{"d_model": 448, "vocab_size": 8192, "attn_scale": 0.125, "optimizer": "adam_atan2", "beta2": 0.98, "decay_shape": "linear", "dataset": "wikipedia_en"}
Each number is 128 + 32 x the weight over its row's rms, rounded and kept within 0 to 255. Layers, rows and columns count from 0. Numbers have three digits each. The size before them is the row's rms in percent of the matrix's.

# q: layer 12 attention query, 640x448, rms 0.0299, rows 179-214, columns 0-63
# k: layer 12 attention key, 640x448, rms 0.028, rows 179-214, columns 0-63
# v: layer 12 attention value, 640x448, rms 0.0196, rows 128-191, columns 0-63
# o: layer 12 attention output (transposed), 640x448, rms 0.0181, rows 128-191, columns 0-63
q179 091:115147092152153125187086083081105121108146128150109113094079105097118131155130110070205134127134153130133123083171121083184072081093155154140089217141099144142087115061123143105142131113144114
k179 097:074107048155109145141127099166163137131123143072132121136133111079124134168073114179104195100159121072111129087153088128118129109154112095186152151138130171112092085120069088080118157190112140
q180 094:100115139084157152127188118116141091118091103112157137149103157171203151193137180159093129137083123146133167163129163222114178098123153085137182162135139073132113128129158124134167160065116089
k180 102:098148130144085059127148115069114212067128143166126091087112200160190147112083139092020169108068160160171095111112105156190119117077126175043128094101159151129176177167143149105107081162064128
q181 092:127139150129083122161076153110130195077194208160157118068068119138097141085118106043172172087152131139195165029124088119113154135148145157143176136084146136132071137124114103133119129131168106
k181 096:048102099130105081107085084165093128131130144177116149099159168065083147164131141093177173131200128134088152173114127117166153190172103173236168166121097133073119056140164142122126188210149157
q182 095:121114148048151144105164165109194083079123148097048101088124110163085157129163090177116170141096098124106147178123087089135124107105096127135181103078144168130166133110111102104123119141143106
k182 098:119106084076115096112169116167146095173127149121134106131104158140111159108113133099121128124159169120166204166204101120120148128102166154100150132074120155123166100036140117072159166121121102
q183 088:051155169064014118139118132110106142135141137133204168142115098132137182136126087169175138096162142102155109036089134113189225203107097133119117060097121148131152155094109138130138122102101144
k183 092:156165149122168110106122100121072217117158124123085137146156108148164134043139115131099138118201119106118144145134089127208150127093154190145111151153111117102110142154131196109113117138110152
q184 094:100121172223109096136109161161140173143107089130129080137087110127073198109111108083137112065120143148189086136154149108124138078118119190164035200121121148170139095134169122105132155147112135
k184 096:125105061175143145137140106111066140106110120105088074102120133080147101152103182131138103077111099149148098139113111167101108127063099111186105159102138107118063130120133111083200152159062181
q185 087:114117106159114195162057108149155129116125170096131104139141160074095182099104147057236155105154146127121070125117121122181156175088128100137160127105122141122131130111138092133114136115132139
k185 093:096119140066081095078128117139166068089152102104141149151202100104088137093060103109161091131184120127092107175155158094108120088126158149147156092138115108099148075080147197107094179175135145
q186 094:124181071167156144139135115139195128102055087105077105119166117106120118139102138155115076146142090155093136164139169077109082090099135143113135116206121096156198090139145177150119113143061135
k186 100:213109126073133169148064130134109162117103139038093103146119190073127113127121120151055120143118183105118115116085174155116149075132106079104147101119109217149205158113156118192144115078169117
q187 087:082094164176129137183070135159111133097137080091122072205134148116121176151115092064131164095142168177180106152110143112080070086171112121167063147075113143130108085152132121049101185127188108
k187 086:110114018121128032132107140160110146094082122096111075190094143156137127128146155140158107115158126211157097154120114077062137162127129113187169131148159114134130068107153062140184127112096120
q188 084:135165151076171080097168153133153105137179151102139122090138140142136132113075180164203136132134141061077148140125127132117105128110137111110158046191101151079155161051107144127114085132161164
k188 091:118137132045114141178118183088137108134137134136119194139103092114129123108113115140132122129100177144150201162142142164177178147145112137082120112152125177144166139133128131114125115131144137
q189 098:137124150142139109103195109191137114065176119158103153087137158142118126074118104126118155090095140115112137164103094130103139102094167171154139082126083111142130111110117161217104099128101090
k189 097:161095120126072167149128159081067071122146202144175132093127124126106169094087135111148128142174164138120161115143130178156128151148165106066117097130136145073183154149128151171174127116153107
q190 085:168090131127086159077184139105180169120135212083137108151115101140148179099169108124106122148163065120088144105131160127139133098161132164124115117121195169144149124174113107156119102185160211
k190 090:084127114192170130206194131145138132115155093119095148111117140148098139178124129117169137137158108126141058134084144121111103144090115074155083165104109113091125107118141166131166120144074161
q191 086:160135097144113099166061101110050135118102147150125102126132114128177107147087157138195098186120080100104046135120167136074106080130146144078079080088119080187171192093106149077108048121112169
k191 092:140145118113139188151061117107113110141161124134106128153177156117095113127116087085059143138053162129155188108143121150103177122149108125161206079139117160117174122146184136092076099150187105
v128 096:115168137104127186142104119099100093112138113158148092125137120127151187107221132088079172094140156111147143106185090203129151133131156115148119171122122144165070095120149177138092129076175145
o128 093:169092078125189139122106104115064115096158164100166109182159106064059147122128162175117120237137161124061071131129227133120111138094089119089084112072170140081174113151120139133164157146170130
v129 099:140158101132133136126177119128100095094139105114139180125163157104090091109171136144159156117153091159120143139072079184132089138150129159140172178185120095091149144104093096102148143080094161
o129 100:118108136099072164137163136088156123109133144160133142102152092131121141123117141144068142193093111183071155106103099126129081144085141139110162075137156129121131137099149163139107112089206105
v130 101:089107138160118105143147103087191186064146134098160143136102073135125122149073057161181109132095125153121132146155126162176071125113181095130161107160062109133106114080124166092141136084135108
o130 104:129184123108199136125160176180087074128109207154105142157144112145113120162149131128136149036069187122100110178169089138132200109165141151128204153122141135140099109153133109132137167158099093
v131 098:172152096106112147166149112125141119150093153147176126094113154096163126155119115121100158118106092125153131127105095112109138141144130137129167120100160126169100131165111120160127111162174138
o131 098:123116132146162095141107139101125071146167131122081159123129112135096119147120147107155085105127121110193199104157103101117130162111172143155048132136139150167117106164080107116125079136100097
v132 095:126135161071118078055135094160158102171157116181102116098120150123144111161114130109121068126101193132118123127169173088128190222143096154123132142058154151085158121189054119121121097134184089
o132 091:112075114129146183129074118164144139159040086136116139135117140069135117140170148103142171067181037146148142115132138115177128093130089153149066148159127160154052124068204154121119119079065132
v133 094:145119123147154113141161140189119151154127122115138148138075083177135177102033084147122152121095131069112118168082156131140102106144084109086107065138108075121155129097143084170107172130154101
o133 089:036103158104082108146061092128118095098197124132156094140136157151115135149192047163122127129158123103146072071115137120114102111154188158139158148086117172124148205118120121083120138143114189
v134 103:151126130141124083155156142065151133154118154152120109126064138164099074080100165133105088138110127124124133168144118096111180123130072133127117120157130181094107087154073157112126087164096109
o134 096:051209140131077127143120173167103186098136054200132145142123097082152180159109121086115157098183132169149100103127160132134135109150153112172146178139148139178109164111150149094164123154172151
v135 100:154184161120113191095176127123169139125148160114090149122126150103159118114102127145149078140140146128154162122138089051106156155175114170103109131165072138116093136091109132117115129118137111
o135 099:138140163139130108191107115131121129152121096144152113150113140133098123108112115119112130105109116126108072132108142128161145123174192125155190070062150128119129133137124111160108156156087176
v136 107:112148141078156114120116160163117144096188121067144105134086074125167208117112064144126078117119152161092131124094099192122097136139135064152219066177122093148064118129121104150075157133167122
o136 104:109118149146122144118142109078121107101121151154134117138087219136096123110138139186129203155122115176104127085072114144097179123171134182156138109086108112132170114156120114144147107129143101
v137 102:158125085139136169151104093116173057113135127042103163129195135146091108112075178067142171174085146106173144115126139100153124123108144169118091181131156137095143124121176079171178105145135118
o137 100:081165112115154148126079141178111156170119116130136089144128066089134109121115080153112068156169173104144088107148120105123052142081141086087089120178144132145120171150164119146144159125098201
v138 100:092115144147111174138109144059169128162175099154146171163115111163071091121084126121099203167144136146171089109041110103159165166148147130111129150137127127141155078112134105161133148062105107
o138 100:150107149121143158129119072154156154134149089140153102170114164056129176135163133132108112111133095114095102124169136135096086188127085117139130147119091128105123139164176106162170099175191147
v139 106:167141168131129188092085132099188127136133129127100096139110102145113170143071073163096122114102106115110120126128158100188148119196149182108109072182175107168092099116134088132155134123165077
o139 105:161126139109141142164165092143096142129117133147114131159122147141115113130113119140145122109137164194163127098131114108142182166147131083155162136110124152146120145182154067200167125112071119
v140 105:136149096144079134118189083108147102140104147132095111129173132147123115156102110092125112170151132164106117175099103097122162108143185145164149180160148151094179107152114087108156098163088067
o140 104:126148148098130183191109153120166118160139078104162171130129141161191099147122097146107100106086124095149105092131084133177126150163144138094138134108107091172160127082178179168080170132060167
v141 103:125126154158097119191120118187133130098125079080121146107091128139160054114024142081125136094131125161114118187126133101125099125159096175116111140128133116169121146144173076138141183090085130
o141 103:115176140172131074087135118083135123146160131163095112138140135129141118120109055161189128121124133082106107054107071097145150140152160187163150139153092118136124121050126088146136063097152104
v142 106:136073133181131140148109140195121139107105116184123094103064161137176100056114192149079134081138132123102158069101132101142099117101056123165124125138223166106161139158137108070109122135152111
o142 103:146126125133092042124114119036121142105190129121106171140178135122136105168151114125183073162135148116198154112092139120117159084115127095095073095101093089168134141120089155100141164153155145
v143 094:101122161133144171136088130178146109089134128154158112154093115085117138134157135172156164105055080135095143140091124155144079160173109104126132120143047113075089132166120146164114139073171101
o143 092:170128114093168155177192124044103151089122115092136116087106137177101177164160140137099100117082129162122094089141161117109158122164159106137168099111115167153123179158073115146097135164118165
v144 101:118141183125140085114091135123112122092133168113095139125135116153175208175136123140156100124137146149124155145141112156152104138054156193138094117108121093119079119128147136124090173157104135
o144 099:091126085107133102081083134142096067178110174112126092110121130114056113121158139179111126112139145202147093157114187079078152129107128138132075083094177142104098097180129142093150119138121104
v145 096:133100161171116128202135077143131181190149117089095119204098165185139122130127128066112107109142120107097174124130089084098186156118154075121138150105125087134183091089131168101130093153087088
o145 096:137125145106154081136107162112168091105149099170138153145129069118170088129153096160138109116133132099149128181177153120155169102161127145138113162138123138129129123157151051097090070139111136
v146 094:131128137139112124160162135101128103143134173115149161144111089111098159123137120155099117115148042157111123125150146065127183176139085100126162144127179104163135133130149169159083144100124103
o146 094:097174101187177153174078119130110143106158095133188076113143166200161133063096151115124143132134177095135153054109155206102155119142179128141119069091138122162123151108120058134154085166156140
v147 100:100120198070187139098089079174164122115100054155153073158091090122120140154179098183105166157109110101081163127161122117116157152148097131136096087120141158131143127144111144101144097168146112
o147 104:137087100173034127145161187153128200117118130157095172155101169178160132168095222114132143131112110197194133120085156164058149106118087054132152128126050113159065126147091125105111138105190118
v148 106:161132061138098126111173069121160158067094157130150166098122127159098047086097152053163124095080059145128159178097111088173159117157095129128164222115171151121122126131094177131119069062096108
o148 108:144129142144118168149132161185136113100160121140122144162174100104167152147082100149142091105148101064169140088159100132169089174143203154068134121181132100130141157148137102110125091174157092
v149 106:115129105146123142111169113135124151162071139098105154141135112115116104149083132165136158141088052163066132178190123152170154107117127114156125162144153156163181148152109046090117078155197101
o149 109:120140116146080127190012179114123139100148129183129130131106115225168126120137161101126086082144171159169113072111157123107133127136159184157156130158088114148075144132115174103095118113128123
v150 104:105088089120090096130159096164132158072142096078099156135116088114116098107083097164119115090058109125058130089113069218151158124191056103132118141184117086157082103137133135135135177061129102
o150 110:139163153172162119143102111102151178151124158149140100149072101105129186102101084138227168092139122096105140091134125124165073156182185157169177102088099144099118144107163081152131143199110155
v151 102:131109170104032104123156175105162100175138133103160130154178102157118090113095085096116117094086124159116164083140114160170181172104156232166043124131105094181086147183146156117139069092151115
o151 103:134125115161126147160098085155102187092083097150091119125097158066169171138136154144126191129115118157159083069145142117150119157196117122133146159187133129079114152155169100129113158152182114
v152 105:124130144144104124078125139104141148123147109142098119082128148099158109130135175142091126160122143112159129145169096114123109088121155182095158115081110119079195163139130085089105089110129151
o152 105:184168134132112116131120160167088053109095148138136165114179134151121087140162152081165123097115135170142159199113181129075111105063094104131080149180194148157043076120101173095156084089091109
v153 105:161118109134139152089139142077126160134152192183167081119130129147108138102152182156133093166094142114163110148075092111096146176141096123133157094121142115098177192159150044129132093141161151
o153 102:148110132119075121120054098156084096115182122095115148131112125157153125135144113085167090110140090158156188122123133137081097102059195116118040095120128112167075077121106159109114128076105082
v154 102:151065183169119111205097129102130171143096108164113151180095116197071124179122088145131137138095111139140175160120097072123158201150125131115113150160149139158167078150137115085148144122109128
o154 102:135165124112130140106133119143138128171173123140152102181136106129149138115163163131076070095176180083165078103123161128144092113104144102182114145104112100140132133154120122152095120161111144
v155 099:113130094128116177141166102155143085146127166139143104117110101181136087177255201117130084081144100139117110139141134142112175164093142131127067110077130120175148160169122131186145132127132132
o155 098:122144150135079106104036157141063164110110108096130128094138093112070150102101125133104162133165102146103111092108142179073144128160121077114118143187135165093116131128106117080144152061169044
v156 094:154125080111125115137125127066104145123145173142066164104124129139137151130125170082191120157164155102155166105129104109097133117072149169113145153213133096187140143143096083162125123153133152
o156 094:170144187124167116116067094159127103128131131092117160156170100126115104088058120177144153116136115151087065117126192109119113130144133136103140107103151129116108172102190140153123146069155145
v157 097:103118105114092162103105088197141085084148211081101169198143153146122015166106104058174143085102111127117125062130128129135096147103129143116146165135111091132137115122157137147123147121103112
o157 094:191101106110191144122148107074139118136142152129155116095188084092170126134177132175172092130137132058141194114094130141142117145093167107059121108103123158113116093148125167134137124129113148
v158 093:114140125132084103130153136124133110134129090100096149142092156151163142150070068133147096105106062127104144134100156135137065099147155096142129132176086126129145053081163114124112132163131070
o158 095:143118157124184150152206125115168101157109141128149114126138116119109093092102154144112126081097156081152091114118089140122171146133146091114195085116132120123114160197139122160128124137100103
v159 103:168103087135124057117098089122169115100134139144125172118090147143111068117111201199095163119154119139113111096124173119098132089157079129134136099150147086158134134103051149157142126136139152
o159 102:100176121156108131119162131135172169095128124128142170114152146134163143174101083089132146156107143124130186126120094088166123130135135090166124173102093126136193136060155107083143117148149132
v160 102:093117150139117113170137076085184105137102176117109177101131156144112078121139158059134136130140095134187115140118119101130142106132132109111124130085099184148127165078132191189140128091063155
o160 107:059154078116159113095141156183161127160138075122108077168155088086093156131113176164071124121158133122123125157162120105085078157096099128096133193164125136071153158127169114091120130153150153
v161 099:137126153144114167104072184106155192138066106106149087128115181205171134162074109115057136117156103109077095071166102078141109123131192085121117071090102188120132145135145240068130115099145147
o161 100:067127130102130149174160118208164147048165097181087172194142129097095100167146129158192084081117150145171150150154148134090107094145091175193123205145132082115071093112164057133081124159112115
v162 106:065147205128079112131082173104133172089153140063138123149145134128174149204092132071161192139124119149136122113140082134164128144110182109128122113104156108130098094130113165158093166105066122
o162 101:162111096139217134107171096084151113121100157124103123119155111079106142127152185161147133104072190116087138162181149157124172146121091112097118197130074147094174132144146119120161134195167124
v163 102:131161140165151145151144114036145182130126159087124121163124076115135099107102167083114138143165107126170097199124192089118066090147139152118139137126123046164159159139083120182151093138088173
o163 101:117127153123111115130166168138126076120165108155154135115163125142091136107114075133086098137125140068087162115096098141170119191101157096056160121116124097113172116114141107146080135120171095
v164 102:101129113134121155130127178091118137187179163103077099130192116173090066121085132140226122141137105121151124134093044120119126099096160161158164104098098122124123111126069121121092159118135125
o164 103:160138126077138117118088050126165106109105090123157198088113162148126106134146106119085164098129122148073146160124144104101143163100130131132095170127130103071130126117171195131124113107071133
v165 094:137188173130106139146107134068125104121139119086087165117136120099106171107097165081113137124128139107101158094122068145122118076154137157135097140164091142158054114098140134206112116067146086
o165 091:162162126105162151139145129152091164084130153120133115130113139068099127143120102134139133141147195144112092167106178085164116116096125073070146144146197118097153160099182066100161122188109167
v166 094:154118110146123120092140051059158109107072111150197137173066084153102093124060181179112156132142106176078185141069164154113121191130107101159210072136167116141161122208090070190108141103151134
o166 091:115144164143034172140123127170131167088213159159103179151167157148158145185163103109159144115149108102180130033117111123157153111175132148120135166109082122114118155092160133055097086167154102
v167 095:115116138188122110178136118125200126168135194096048129159117094102134119153126132080109092150165130153119158174122089085155102091100144131142138144186053066124070085160110184133173185122104086
o167 101:111217090139164128167159126100107133101109127088159096176123080082110170181089137117128108065105137111156116104176121118175181192214139103098169133109121209166131171150137062133091125231127184
v168 107:124151115106155158133095193064142152160131055141119061055133107139120164136083142132070084157129138116171109181108104123055134095089085099117131088144111160136176132159085128106152105148155133
o168 103:146149149187107111159107112104083141110173117117153124175058159083151139086151156078139131083154137169137106135108163146089152138154159148126041119117196135161126178108120114129087135143153101
v169 095:091119151152124053122169113149133107085122167169073082151090127102124143117147137116106067174123124136138122123154145126132156106170156144097201093191112121119151128115141139122243151137162084
o169 091:117140107148134098148130110101086133171124140111132129146110125149173115084088109107141185114111136144184107128113133117116181111186097094145200137119108105166164149152104087147088194112092179
v170 104:119088148113147215164108114143115120137155124129097154078142143135096128173182136126119169083127132130085120101101113087112137132129141155111151124147232134116097144168112132092153094164126073
o170 102:211134127138138119114164098103146198140137110102133107157129120157151104132084066117123088202158130122130129092102109140104136117099169109131090129151104103181160126090103114152126135091137166
v171 104:107156175086116128143123114192105113158157162194121109202114126092123163176183096117146115108146136141093096119120130131125121189063144069121107088173136102093139135118100131135119149174078156
o171 104:092086124116121186099131150100114139100082120075119125097159160150166072133135181160100148168113117131137143097128124192128159092088109113139140124104084138186092079174103124116166104064126088
v172 096:137114098109127110127144105146158130105102128161072165167061104125129142154135144124152098150125132132127178131104104129133155139126132157129175203103142118168121106103142147170203172157090127
o172 096:098106136124163159147090094078177163178114121090159119110148083110075123076080082127121139130083142107121046122181116086148111138167146109135158067122081197126159149108149104165083161130142123
v173 088:180126128140099156130146095144177116142118166129104132147111069087162126101118211200155148123103104134075150083172130149115151116146106132107140131143170145134140178195096148086133098128134100
o173 089:128127120146121117163138176084098126054138137112114156119172086183163094166144131107184074155130137113171155125082124136110116138090170075084137093115127135180102163072146117152141206116147114
v174 108:146126106147094123167123112122166091174159194079161138117102158153159090174076130100131096139103123121085133118113142104144100176163167197132158106109126135137073091111107139181149239115094142
o174 107:108181143064161103119135069144125125149142116117052106121175080132094132147180055158152137146176118068138144081142087059127147101138131097153126137116147182133128183164162100109115103140090195
v175 103:124096132167094123156106136132160145084124134128073150143200097182088109155053096163100196124097147131119127121060134129150182131135110093124126164128089093159099159133116073134137183107155081
o175 098:139101150134136147114095125115141124137117125134127109103092149155138126171202080074186129087138114098136150105140112080145110131129138141155111134126149151123118121087174170066114079151097191
v176 100:129143086151088143126130088127130081115167210120107194120116180115117113172151164085127129173100145118096130167087146091186159136128135123122145201136145144106175164122112152116085125119135118
o176 099:158156121142138140184140162139111165134154131140125098100100088157143149117090136096114152061106128115159115132175115119126055140153165138070127133111080162145116165090151093117142133131105147
v177 100:137152089117133177130175115078144116098093123100113165137121099144122068090126116105146102150136119148095156153148070126124092118116126176136154112110066088196151165120125172153137138098132110
o177 104:126156145127124074150142114138154084185193114162124136143121097163109184121053097154120142126146119067096118089094151097140079145164140185097174134121152159098136154093154140105081158183116155
v178 105:120139117101109113129094171147168143124130162122119106131131101113113096112217189151135142138069175099109141137133120146105076074177099156134160123137103073183110162135110096134127155177141154
o178 102:159121150132087105113174089043094101118093116136108148114098090179131126150042090128162141114148116159079123087096128091137170172110115122132145134162118165132157110132106137193168149068110109
v179 105:108101144115163114166055125172152157174154118110120169149108162175125203157140124093133122076149169140123164052127133133147130108078151180119138097138118105069084105109133124131129224087120137
o179 102:113167134095186102075156121150137093084084141107103093132124147094117076130175050170111120162150137110080077171130124135126100138129055109178095154124132163127149137111131085124118047132101128
v180 110:127065188113143137124145100151134192142088137161124163158071136151153129071093083127099141120113150097056147155158171068136136125157107189096124178153099121139149122095109103147135143106107073
o180 110:111190131160140096111121197151161088178165112165121136129170090158122114132116149111123073123135140138155091109133089116168177101178114072151181180141124166139119166137168125100128116112097141
v181 096:144120095113134135139105127118145057128100221095094175113130138126168095105028177062132185119159159110145156114153138106126141162139152131103134151115200109194065124140128096147091091162111125
o181 096:111174134149154142151130064115154145083148140065136114149189115055138147143140085166162067149115129092148105062140109116155098159099138132097139138134030176094155131100164113187148167162157195
v182 103:130156152118159183104122175109062111162120164167156123055094110147125104117185127180105117136130133119162146105147174045130130151104075116086072117127133195126121173166152118083119136198098197
o182 108:125103134110078109099097137167120137099102080133141165121172151130130096126121146121115149163179140194109136136080148162065095055134108153170061095129175070170112084137097151111151084043173093
v183 101:134115158064121153130190140133140104129082119159156101069121097128138107066185146190114105155092141141153151113120081106088143165163090135141104117147100113130204153102153124134122077148105115
o183 097:135125111179101078124042133107111127161102099152137136131107160059139144113131155119148135146111135167157137139116181155118108104121112060119115100107162117115089125130076167112126170149140098
v184 097:142149081138167122094159094129088139121155157126144170112223182104105037092132140147161170203145143109152124165148149085136127162101097140122185121111150138099122132157111072059131112190169136
o184 101:182101112118075103162149159179125103145092158122084127091159107171133151164150157072073088105123069132164205149151089086155124136115126120072135136171140133173083127148126204101148118103145161
v185 104:118117148138126094112164142117108111195093096140092155139095100140090171153092050084164045137179148173145129146109137157175095123038142110066158148186048146134086129067149149168144177116092152
o185 102:124137156140134141146162106083137088133109151123140118128144154143128105087080147199069156134091108123059051115136091137132169122223141177132172098096161138117161143186109123163114146134135068
v186 092:127098137173147134123143173132155142141110151188098163161111191158119161090139130081131226158116128114132123109118086084109103157145100070110165168149143071148116102089094089135121081090096158
o186 091:180177154143146154148104143083082126101123123106169081162115100097134117078118158177058085139146144156134154116126150203139141160084142144097155092113171107145119132141129096159134099152190092
v187 108:080163082096160111100077121103165073153164156099115125104156139097128151161170144140141125177154134142214145089131153104161115132137117120124110113116171068092110123129085132145103117088123169
o187 111:145105116102153140104199113146107130094090090119081117080155152118116129124168073147038183122151088162076193128131156139104093166063096129123110104112123149122093114119156164135170165113155127
v188 096:140150151164160135098104126189111098181139133145156118210080101114142193141127114193067152129101137138144139140155137150126155182182133096164120027131160108123104133131150133156125108113163140
o188 092:110123139168087102122085147121066173173132118151103081108057171160168149090133185091151133054151115194143150135107177139055214119090125110128083100101113134166093121152097078122134139143110119
v189 100:167169110161069173103164133152125119127154134092157117029091130117168104088135086133145153119126169126172169085154080106130131119112106086119095103050142092107083132138176117157121110086159142
o189 101:106122137099190080181040150112139157104095125107125127143121123122120153110092138076146115084143158161141186148109121125137117141119151170120135119136137178128117107072138128090164153169113133
v190 108:160125146170105133135141139114154124120136175109162110245000080176142107093100147124095090108113097132137146143147119109107126143179178137113115105112086060143130057180162102152131148133108115
o190 108:101152159137132129100114124120084121089172156194114113162127062060169178141143115163194150064148133119111104088111189176134144158121154119157148176100088187132105104131106089137139099140144116
v191 101:138094139151138136109130150094165190108134125080134157164124070170110057137083099119104113084129190128112140171137092132157214185132103165131021189135099132145155142176080098105140092106128121
o191 106:128167147184102152117070099157140180127112099162133109192105102093187174170126118093209117071160083108104082117142142119163115144178159125161129172123077151087109135088175123135091126130131121
q192 100:175125077115151105115162113124098084136063145126140148105122125173069146201171109100076109065118149153132112124177130141160118153151091158155152137158137137110188111082117170165134139106115071
k192 099:079103134111129140115148165141111140191170153084095147148113126124112117125134156193137176067119124071125123099153109189154109187127103139100098167113151152120118144087144142065218171133128132
q193 088:110117108139132119124104117108162144153130155092110121124075096083142108098155146088147054161147157139105091164143083128119095047154065072161098155134108140157068115184086075079146129147172081
k193 089:098124140182151040116084136124188141143104116115111110121139122096114168163146118133112137119125159149169161168084134113092141177124078139219201119154139081155099076132149140091091101206110104
q194 087:081122095132139135135135149136138048139119109085177074165130152093122132149107116113146180078141126155150122109156172155113087133171124117156125101106161151130132111126093152039132134159145076
k194 090:080106132150125133107192130126109100162151135119057122179182142105122213148128134143177138091137126183171145168181102090170160086106101128181132135160104133090149108119169126107159121198131182
q195 093:126114129072182148144164159115107107109151136161151132112163173153101125129146170069153113122082122078115148125134044176142128155088119160142170140154155093122083142131173178145121112141113125
k195 099:104146083125079177155149087193170109166086145146166131144089170175089124135150132133118113133166069166113109098111153114163162125121125133162177154110087107154091099138106134136165226102174106
q196 091:130158147162124148162127102121129150123158091179098112142128123111145130068119128178173119122117144078158144110106158120103147102119163087074091133131155065214148163186114102091082087107158149
k196 091:178149074126134109153115160067117120120098103200163083112136081137135113082118102099109043111116118141104115105106124096099100121159148111123113063123124130158058141163128123155089138088067115
q197 095:107175113169072119127100165098149174172105134134064166123069133103182090088115142183111119177055156166152143173102199101134133131128111153106128076138145114132143167150131076141127157072104140
k197 096:191150140153166131080124122071115143133105141132165105102146104232126085157131150099139109121101115109094100101187114152132128123123147133080161044164099138165188166137096098133055155049113086
q198 097:114193212148072056165186122132099151104184069154112154108170126150090073095093123143130169091144161159149122081088124134109202160128135144109101105096135140104126191085127070130149142055150202
k198 103:233101172131190115161121125132083142064138146125146109065114149095130148123117126104121118134091149124146080155108161133096080111133159118073116098163132140182065126181104164172118044144070122
q199 085:155159163190138150151170131133113105144146117109073134139189107131131132132067123126152112063047118161139108102144150122156122183142148117100144111105155106164141163140138165192067134100069108
k199 081:156095097141097166142118161168115061137163111124126134088121123105097113084147132113139064177095091084171133101117109163165128144098173128092084114173130139134146180092090152105137094067140122
q200 091:083118115199118141139061081132124187106108105155156145189141160149149129118136173123202125129148102095178147103079111185116122092154084171129143175090124129146137141101156122085111073112102128
k200 094:155150139153185103136134088134095176128094149209145153045148165112097128143133149114113083172129184151112133136127155095088137149102106164150181118123104136120151086126169158192121100090152093
q201 092:035124114092135127121091199140149077119151088135137091111141074120066116163206074143102061169121108123149094145144091168158130089131168086151145130129126154152068069140141119146113148167153103
k201 093:048182123198136144150103137140168143183112131087121090150164179086140163144122165137108141119165105125138121155127111067153130141187182075228167112087118145145120153098137063066114137175086103
q202 088:070129137138057120105083125129158113107112123166092108094152135118187071091159109150170106148139116132155056076099147123096168130149101112102085158113120086172119170186159109122096116136168119
k202 091:204093130072129106168134151112119127130120098151123140162138115104133061099114109115124096144143102122127140089090147138096094114148093168079176100120142163201112056118159129146030090124121099
q203 093:115085122153151128122130045116107135179130126148134154113134144077146177122057127140085194160089122154104093097100147155175176143104132154131144135148124105148103208131099070108146124095129101
k203 093:180088103068108151147103103089093105127095148158093124055152094157108109100150151126141065207128118147157126082135062134101135086124120154082117079125127088102130168146150164100112079145141111
q204 094:152096141141096119076109101183167108134101098117063180185163159115098101113128117177159235146142117149164150139119120124119127178230119152113154102139140093157153127116148094147120193114106126
k204 096:169109163110162086158161129107077148097106145173178115105112089178138102106073127112121080122143132114161109106118119127111094055089128101055092074127066159122161138141134140111177121127127099
q205 092:126111171180136084124060146127161128069124133148159117166169127138147132083149077137095104194139170106102151111084131187148124159105100135117162097148130113115128130115161119187142088129164145
k205 094:126074074088118066135169129134146146092126138111139110097199082118113162149094111136114082090164105165145147203170161120123075117092125178167126072105132156167116111163166162170083092111075140
q206 091:134154132148116098067167117120095095109087133131078116131150110163107124069141136159114135076128057141156149173156149103139126181138186157134073145118065135118176154121111167149086112158064125
k206 087:167094156128119167117104158157053068058151152105133111111078158125113045104162076165130125174084090096129122072104154170170108140173115102034132138050084091139191166115116161093144130072148097
q207 098:134149143144079125133129149127135129142138167159106157143081123075148110147126162098092161170169170150099176115122180075080156072113168140122111092052133131108169134130080082141185153102126096
k207 096:149143132099145120129137144086172135148133110121144120119172065099118129155105151129112148034106135048103126161171151155109101170148109119159071164158142160142064129133082075096099162120098138
q208 089:133121078127097103129099151076122127085100102140132126095144174103156106112182133090147147137150096127174075119151122130098115080151085150162128144081139161118102162125115160070134110095134120
k208 092:045106171126140068112139105118136203148102100122109081200130181097176124116099142130208150110132130120065140156140121107152120127146134095148147161086134107158094101163135150053179141159119129
q209 092:106166198092135113116133113139149107101150085085147115135070096139117156099131157147128103174112132175100092155115119066119147153142183092089109125142106111222124103154124136077139153187112164
k209 095:162148096121159133190119151129124120084132146111105100126079108128216075190119143102147105090120182087118102112124116129129156099145157085071136118144130138175066186137095112109144099086120154
q210 094:100086071119178158165073112095152143127110103159127102053142142125149124151186076102154146159178142102109088093143122117106170125123056133150126117077086125127161103099160150075189075107208080
k210 090:078174120109163094135132118119114165183092125153097111203163130103150143162125128154151178104142161187084116145159169086116122177111128142214138149134135134087100063094163096170157133185098161
q211 092:213164127111098121054233139171127098090128163153143168135135160123079174102078132142130094007104101171142178134088163135143173141128173124086095107135165120086165163119115158215086159095097110
k211 087:166112134099107201127110118146106068105152110133094112117115119117156100106138118124163125127099115125136109118100129143198133148129149067053116197086145082118172183123100182151160107084134135
q212 093:115174161162162092195106141080114143194089151175126100155136183086131090114118142163098161124106140120119107146151120102127152128167101129145141132163111140150133167154072129082079133059081092
k212 102:101102148103109122175135101088175163082168100160097148146066166193120069082063156115063111185092128166112181137113086137131147142121116111041157125119132146135162152081085115088163128141160098
q213 091:143161083189128110112201140137083135115129085156120146116140114147074171130112136149074132047095079155190136139111109110103168112144093117131088183150176101116176150087161130151143140101101112
k213 093:168138175148177143070163133065066144134177128152138121115108152074197088128139127125220166184061108113118092118150115121133168136151146062114110102064135119094111158129100104123113138107100050
q214 091:099114086146083060147054121148113206125145128106135099128065122138069100208154118110170144122200155083147113089164150136171192115098105131171152112108091166101118065156113192124178138202189127
k214 090:141152173135159110127140154154147160147127169076149170098147125101117158177125143164107139127167195131108159148162181108151128189075060147131134187162099126115174072101134109086136116170107145